Part of a small language model's weights.
Size: 14 layers, 2 heads of 64, vocabulary 2048.
Architecture: RMSNorm before each block, rotary positions, tied embeddings, normalized queries and keys, local attention windows, gated attention, an embedding shortcut, learned residual scales.
Training: a variant of Adam for these matrices, 103M tokens, 8456 steps.
Each number is 50 + 10 x the weight over its row's rms, rounded and kept within 0 to 99. Layers, rows and columns count from 0. The size before them is the row's rms in percent of the matrix's.

# q: layer 2 attention query, 128x96, rms 0.122, rows 0-16, columns 0-95
# k: layer 2 attention key, 128x96, rms 0.121, rows 0-15, columns 0-95
q0 088:39 35 55 39 78 52 60 56 38 36 45 44 72 46 70 50 34 48 58 66 55 30 42 54 48 35 52 73 46 66 47 43 57 54 47 58 47 51 42 57 42 56 47 48 55 48 45 47 32 55 48 38 54 33 64 33 45 64 39 44 48 43 68 46 59 57 43 47 46 61 47 46 30 48 45 52 62 60 48 54 41 33 49 59 48 49 52 44 55 50 60 56 50 43 40 65
k0 104:58 48 68 41 68 60 60 61 68 61 37 36 61 39 48 52 45 67 58 61 45 53 50 63 51 43 57 65 56 56 34 44 34 51 48 38 60 60 39 43 43 54 37 57 56 47 60 41 37 46 57 58 47 59 51 57 46 58 44 38 24 70 34 49 53 64 41 52 62 64 60 40 42 64 54 55 47 57 44 55 49 56 50 53 66 48 51 41 55 39 52 40 68 68 56 60
q1 107:40 39 60 61 76 60 57 50 59 38 57 54 49 39 61 47 43 55 68 49 43 58 66 64 60 35 32 74 30 53 50 43 37 56 59 53 42 52 56 53 31 61 55 69 66 45 54 44 58 44 62 48 53 47 50 41 54 55 64 48 50 51 56 64 48 61 44 43 39 38 60 39 58 47 48 62 51 54 43 61 65 43 40 44 36 58 53 32 61 55 53 33 49 55 60 58
k1 090:51 40 63 46 48 54 55 48 64 39 43 44 52 43 43 41 43 62 46 61 45 36 42 57 42 36 60 60 44 45 55 54 57 29 38 37 46 56 25 42 51 42 45 36 56 55 44 54 50 41 51 52 53 41 68 58 56 61 49 71 34 60 33 56 52 56 59 43 55 63 48 45 48 58 48 38 67 50 81 42 56 60 60 62 47 39 47 34 30 52 46 36 58 36 48 57
q2 112:45 59 37 34 36 42 49 42 45 49 33 52 66 50 42 41 53 41 32 63 57 40 31 38 38 52 66 41 59 56 38 53 55 53 29 47 48 42 38 56 52 37 45 28 42 42 52 58 49 53 42 56 54 43 58 49 51 45 33 55 62 50 52 23 51 41 55 55 43 39 42 58 37 48 52 44 57 61 54 46 35 47 62 55 62 34 58 51 35 43 45 63 36 40 29 61
k2 099:52 64 61 40 67 62 50 58 63 54 43 30 55 37 51 56 45 61 74 53 46 47 51 52 52 46 62 52 48 51 43 25 43 43 46 32 53 57 52 46 58 52 34 56 53 43 51 38 36 52 60 61 53 62 50 68 64 57 45 52 21 66 40 65 56 59 37 49 54 63 50 45 38 62 69 58 49 52 42 52 43 54 50 45 55 43 39 40 52 36 53 38 64 58 67 57
q3 082:47 39 52 52 68 59 56 61 49 31 50 58 72 44 70 49 39 60 61 54 39 39 64 63 54 40 44 66 29 51 62 32 52 46 53 51 52 59 41 53 37 64 43 63 64 45 47 48 61 60 56 45 52 39 72 45 56 67 56 56 41 56 59 65 42 65 43 47 49 56 50 49 47 68 39 69 64 45 42 64 49 48 48 44 39 38 56 44 52 46 55 37 52 47 51 64
k3 082:35 38 63 34 49 55 57 40 42 56 33 35 65 45 50 41 51 57 61 57 57 37 51 55 39 33 63 47 53 55 42 46 51 55 23 45 48 48 44 33 65 58 58 48 54 49 43 49 34 56 50 58 47 59 44 47 61 47 47 64 36 57 44 56 65 54 51 60 46 63 50 51 39 54 57 31 73 42 70 35 41 44 52 45 40 63 49 41 37 42 42 32 49 48 54 72
q4 100:51 52 32 33 55 51 56 47 45 37 35 49 63 55 55 44 47 51 45 70 56 38 37 55 48 72 56 55 41 40 52 52 50 34 45 50 47 36 43 49 52 40 51 27 38 49 42 62 50 53 41 53 54 36 66 66 65 43 35 54 54 45 58 40 55 43 52 36 47 54 46 34 32 52 49 55 70 45 50 40 41 43 65 58 56 32 66 62 40 36 43 58 43 50 28 56
k4 099:47 45 62 32 55 51 53 52 61 65 38 22 57 53 38 57 42 67 53 70 53 45 60 53 54 31 74 47 60 57 42 35 52 47 41 25 63 57 44 35 64 51 39 48 52 53 50 52 39 55 53 62 37 56 47 54 62 55 50 43 24 65 44 48 61 59 43 43 63 53 46 45 31 56 72 42 53 40 43 54 49 51 48 43 52 46 52 50 57 47 62 46 54 54 53 60
q5 089:43 33 51 60 74 57 42 62 50 35 64 54 68 47 62 51 33 53 57 51 56 33 68 48 51 54 53 53 53 46 50 38 46 38 51 59 60 59 51 47 37 61 40 61 52 49 45 43 66 52 65 38 56 32 61 52 54 62 64 52 56 43 60 60 42 47 48 42 53 63 43 42 44 66 36 47 69 42 30 54 58 52 38 41 46 42 44 44 71 39 66 37 63 47 55 55
k5 084:55 56 64 54 55 51 57 61 70 56 51 49 56 44 43 43 58 46 46 63 47 38 63 43 32 39 51 45 53 50 32 54 51 36 36 63 53 38 51 31 64 50 59 58 43 50 53 52 48 68 64 64 39 58 55 39 54 62 62 70 43 55 50 64 63 60 48 47 66 53 42 63 51 45 59 33 65 37 69 61 54 55 34 28 44 55 47 35 57 48 43 46 52 51 64 57
q6 097:54 49 57 71 48 41 57 59 57 51 73 39 34 61 60 58 52 55 53 43 44 46 40 48 45 35 37 49 56 53 55 47 46 34 43 60 50 53 72 49 38 50 41 52 54 67 58 23 58 63 49 49 57 57 49 70 34 52 60 41 46 39 49 54 60 55 59 42 48 41 45 54 54 51 57 43 51 50 50 42 57 52 46 43 31 69 44 54 70 69 51 56 60 41 67 25
k6 098:47 73 35 69 41 52 54 44 45 48 56 74 36 61 51 45 62 40 43 53 48 56 47 49 26 73 36 42 44 49 52 64 50 49 57 63 28 54 53 59 48 41 63 45 47 49 73 45 55 50 51 55 50 40 39 36 38 68 51 53 55 46 47 51 43 50 57 56 56 42 46 59 57 56 33 55 36 69 58 49 38 46 46 56 53 48 34 49 46 50 33 43 40 52 49 29
q7 089:55 57 47 47 28 46 49 43 43 67 37 50 39 61 38 47 65 50 48 48 41 63 34 55 54 55 59 36 66 62 36 47 78 55 32 42 46 57 35 49 65 40 60 48 55 39 59 43 47 45 36 44 41 59 38 45 36 50 34 56 45 48 39 42 60 47 44 65 36 50 51 57 59 37 43 49 40 49 64 37 43 59 56 61 61 48 58 57 35 70 41 59 39 50 51 45
k7 084:41 45 50 61 57 52 47 47 58 55 52 39 54 50 40 72 46 42 58 54 67 68 42 62 45 72 61 48 60 50 37 36 58 56 63 45 65 52 43 48 39 42 46 45 53 40 68 53 55 54 62 44 52 44 43 41 64 54 41 23 36 61 40 32 47 41 68 37 54 59 48 31 43 52 38 64 42 54 47 48 34 65 57 71 51 50 57 46 48 35 54 43 42 55 53 48
q8 081:45 42 58 53 40 40 45 51 38 54 61 43 29 60 43 34 56 63 47 28 58 57 56 41 52 48 46 34 61 69 28 56 63 51 48 53 57 49 60 32 56 43 55 42 50 55 52 48 55 31 56 53 33 78 60 59 48 48 60 52 55 43 45 43 66 31 45 59 47 68 50 38 57 51 59 34 48 42 60 33 46 60 56 45 59 44 43 45 54 60 36 39 55 60 55 42
k8 093:55 43 45 70 52 68 51 62 57 60 62 55 37 51 49 64 55 40 53 34 61 44 56 55 51 57 37 69 51 44 53 59 35 55 54 48 60 54 56 57 52 17 40 43 49 57 44 37 54 48 45 44 59 41 67 78 33 64 54 38 57 53 50 60 43 66 54 49 50 52 63 36 53 43 50 65 55 53 41 56 58 58 42 38 52 50 49 45 61 42 32 40 58 54 65 39
q9 096:50 55 53 32 45 37 48 35 47 53 41 59 66 55 45 49 36 37 41 65 45 41 26 54 59 60 59 42 50 48 34 47 55 52 45 32 50 51 31 59 55 52 47 49 44 58 53 72 46 45 46 56 52 55 50 47 47 59 22 52 45 48 43 38 60 46 32 54 39 44 55 62 40 52 48 62 39 68 64 47 46 53 64 49 56 47 70 47 33 51 48 76 46 41 35 55
k9 097:47 40 61 37 61 54 67 48 60 55 46 15 53 42 44 51 28 57 61 58 44 55 50 62 43 22 50 55 39 62 37 42 40 50 31 46 57 42 48 34 45 57 41 50 54 43 49 50 34 50 69 62 45 60 51 47 64 40 51 43 34 53 42 41 60 56 43 42 49 61 46 37 36 60 50 44 66 49 52 36 50 62 56 54 55 50 52 51 46 46 53 37 56 47 45 71
q10 077:42 55 47 55 26 24 45 44 36 60 63 45 31 52 38 43 58 54 47 39 59 56 55 35 40 56 53 35 64 73 33 61 46 58 56 47 46 52 48 40 47 47 46 42 52 42 58 52 60 45 57 52 38 65 70 52 47 43 38 64 51 44 43 51 50 28 45 56 43 46 45 49 63 49 60 38 41 24 52 46 31 64 49 42 59 54 53 41 55 60 34 52 54 48 53 54
k10 097:61 36 61 60 50 68 63 59 47 67 63 55 32 50 47 58 46 42 65 46 53 46 61 54 62 52 52 63 40 32 43 64 40 65 54 68 49 46 54 51 62 25 40 56 45 46 48 29 49 58 52 51 60 49 72 72 38 50 53 45 52 50 46 62 39 50 53 45 45 57 59 34 53 56 57 65 59 54 52 49 51 69 48 42 48 39 46 45 56 40 31 34 61 48 57 49
q11 092:39 59 48 33 36 54 33 36 44 40 44 49 60 42 55 47 55 44 58 59 38 68 33 57 51 58 54 40 46 51 40 47 51 51 46 55 51 27 37 65 58 52 49 30 46 38 48 48 41 48 27 49 60 46 59 41 59 65 47 56 55 40 49 26 60 59 47 57 33 42 69 53 37 54 44 56 48 61 52 41 43 51 54 50 43 47 75 53 40 51 41 73 38 39 48 57
k11 097:54 32 49 36 49 49 55 46 68 57 42 22 55 61 39 62 58 71 55 48 64 47 64 52 41 30 65 50 39 38 49 31 46 39 37 40 53 51 47 35 51 46 28 43 52 49 48 50 46 50 49 64 33 50 59 65 57 54 48 53 35 58 47 48 46 63 56 39 55 53 39 46 31 48 63 38 57 32 62 43 42 57 47 47 49 53 52 48 42 51 50 46 59 57 63 72
q12 088:64 36 61 53 65 59 47 39 67 44 53 48 65 62 66 56 40 39 50 52 43 42 53 75 54 37 39 57 33 39 74 38 51 41 60 52 64 54 58 64 57 62 50 68 56 64 44 40 56 64 52 53 46 45 56 51 40 61 56 40 46 58 52 73 55 68 61 45 51 61 53 46 45 57 43 60 65 60 51 49 63 41 45 47 41 50 49 48 53 46 64 36 65 41 54 41
k12 101:36 56 40 41 32 42 48 49 38 35 42 63 51 42 60 28 46 47 44 63 46 55 41 41 56 65 44 40 68 54 58 43 63 56 45 54 39 52 37 69 43 59 70 36 38 53 62 66 56 43 52 46 59 45 40 20 51 49 45 49 53 48 52 30 53 50 58 45 53 41 48 60 60 51 40 33 45 49 49 41 40 40 56 53 50 62 65 63 38 41 61 60 39 45 36 46
q13 096:61 68 58 72 60 67 62 46 49 51 52 50 43 58 60 63 64 61 55 43 37 59 53 54 46 35 49 70 56 46 64 43 41 40 52 64 42 42 61 32 54 49 36 47 63 47 34 42 62 44 59 48 53 50 38 52 44 61 58 42 44 43 53 49 54 67 76 64 60 46 32 64 47 46 36 61 57 48 37 43 59 54 51 55 36 43 32 36 52 52 44 48 41 60 60 50
k13 096:48 67 23 54 28 54 47 42 38 61 39 68 45 44 47 51 48 40 33 56 47 57 44 50 47 64 43 52 68 58 76 46 58 55 56 58 49 63 43 57 44 49 71 51 54 66 57 54 49 60 41 31 56 46 35 54 41 37 58 53 53 43 49 44 62 60 52 45 56 31 60 51 49 37 43 45 39 46 50 56 65 34 37 51 42 48 46 60 40 48 59 62 36 58 42 37
q14 102:43 38 50 56 52 40 64 48 56 48 46 52 56 66 53 68 40 63 34 41 52 38 47 59 42 49 46 71 40 45 43 43 48 51 40 62 38 45 34 33 64 42 65 59 56 63 45 58 53 56 47 63 48 43 33 49 42 53 42 31 43 58 62 63 48 59 54 50 47 66 55 64 47 41 37 54 59 56 45 40 56 56 33 68 44 46 36 30 48 34 60 38 55 42 46 31
k14 097:13 52 58 57 50 53 57 65 53 51 62 51 57 42 44 41 38 39 46 59 24 61 49 56 62 63 40 50 56 56 57 47 45 39 58 51 54 69 34 41 51 50 49 58 48 64 67 45 60 50 64 40 72 50 54 48 57 59 52 51 58 50 41 40 43 49 50 55 51 32 51 42 43 44 36 58 46 57 39 67 66 41 42 43 34 56 63 63 55 50 69 56 45 54 45 59
q15 101:43 52 47 61 49 42 59 63 56 54 52 48 49 56 25 50 63 52 29 50 60 38 48 35 47 42 44 65 58 50 41 39 35 74 60 60 60 56 41 42 22 53 53 59 51 55 60 62 48 39 62 60 55 53 62 53 47 38 69 68 54 61 48 53 40 38 57 53 68 61 55 52 57 45 44 31 45 34 53 49 51 52 55 39 46 43 39 60 38 48 40 45 63 40 37 45
k15 090:61 55 45 68 52 70 57 49 51 40 46 61 43 49 52 45 42 50 59 55 49 47 16 50 41 51 36 55 38 36 49 54 54 50 70 55 44 51 40 58 38 49 49 67 53 49 48 30 38 52 45 45 68 42 54 49 47 36 50 51 49 26 59 57 52 63 23 57 36 55 55 60 53 49 55 54 43 70 42 52 68 63 53 43 43 50 52 50 43 57 37 55 46 57 29 44
q16 090:60 39 39 33 52 25 43 59 51 36 40 64 53 58 41 58 47 56 47 44 56 48 46 47 48 46 58 51 55 67 48 37 70 30 46 34 63 53 30 53 44 49 58 61 56 47 35 47 39 56 35 49 32 46 49 40 47 64 41 49 58 39 50 55 45 49 36 32 34 66 44 48 57 52 42 55 51 53 53 58 59 42 71 50 60 51 70 33 66 55 66 54 49 46 55 41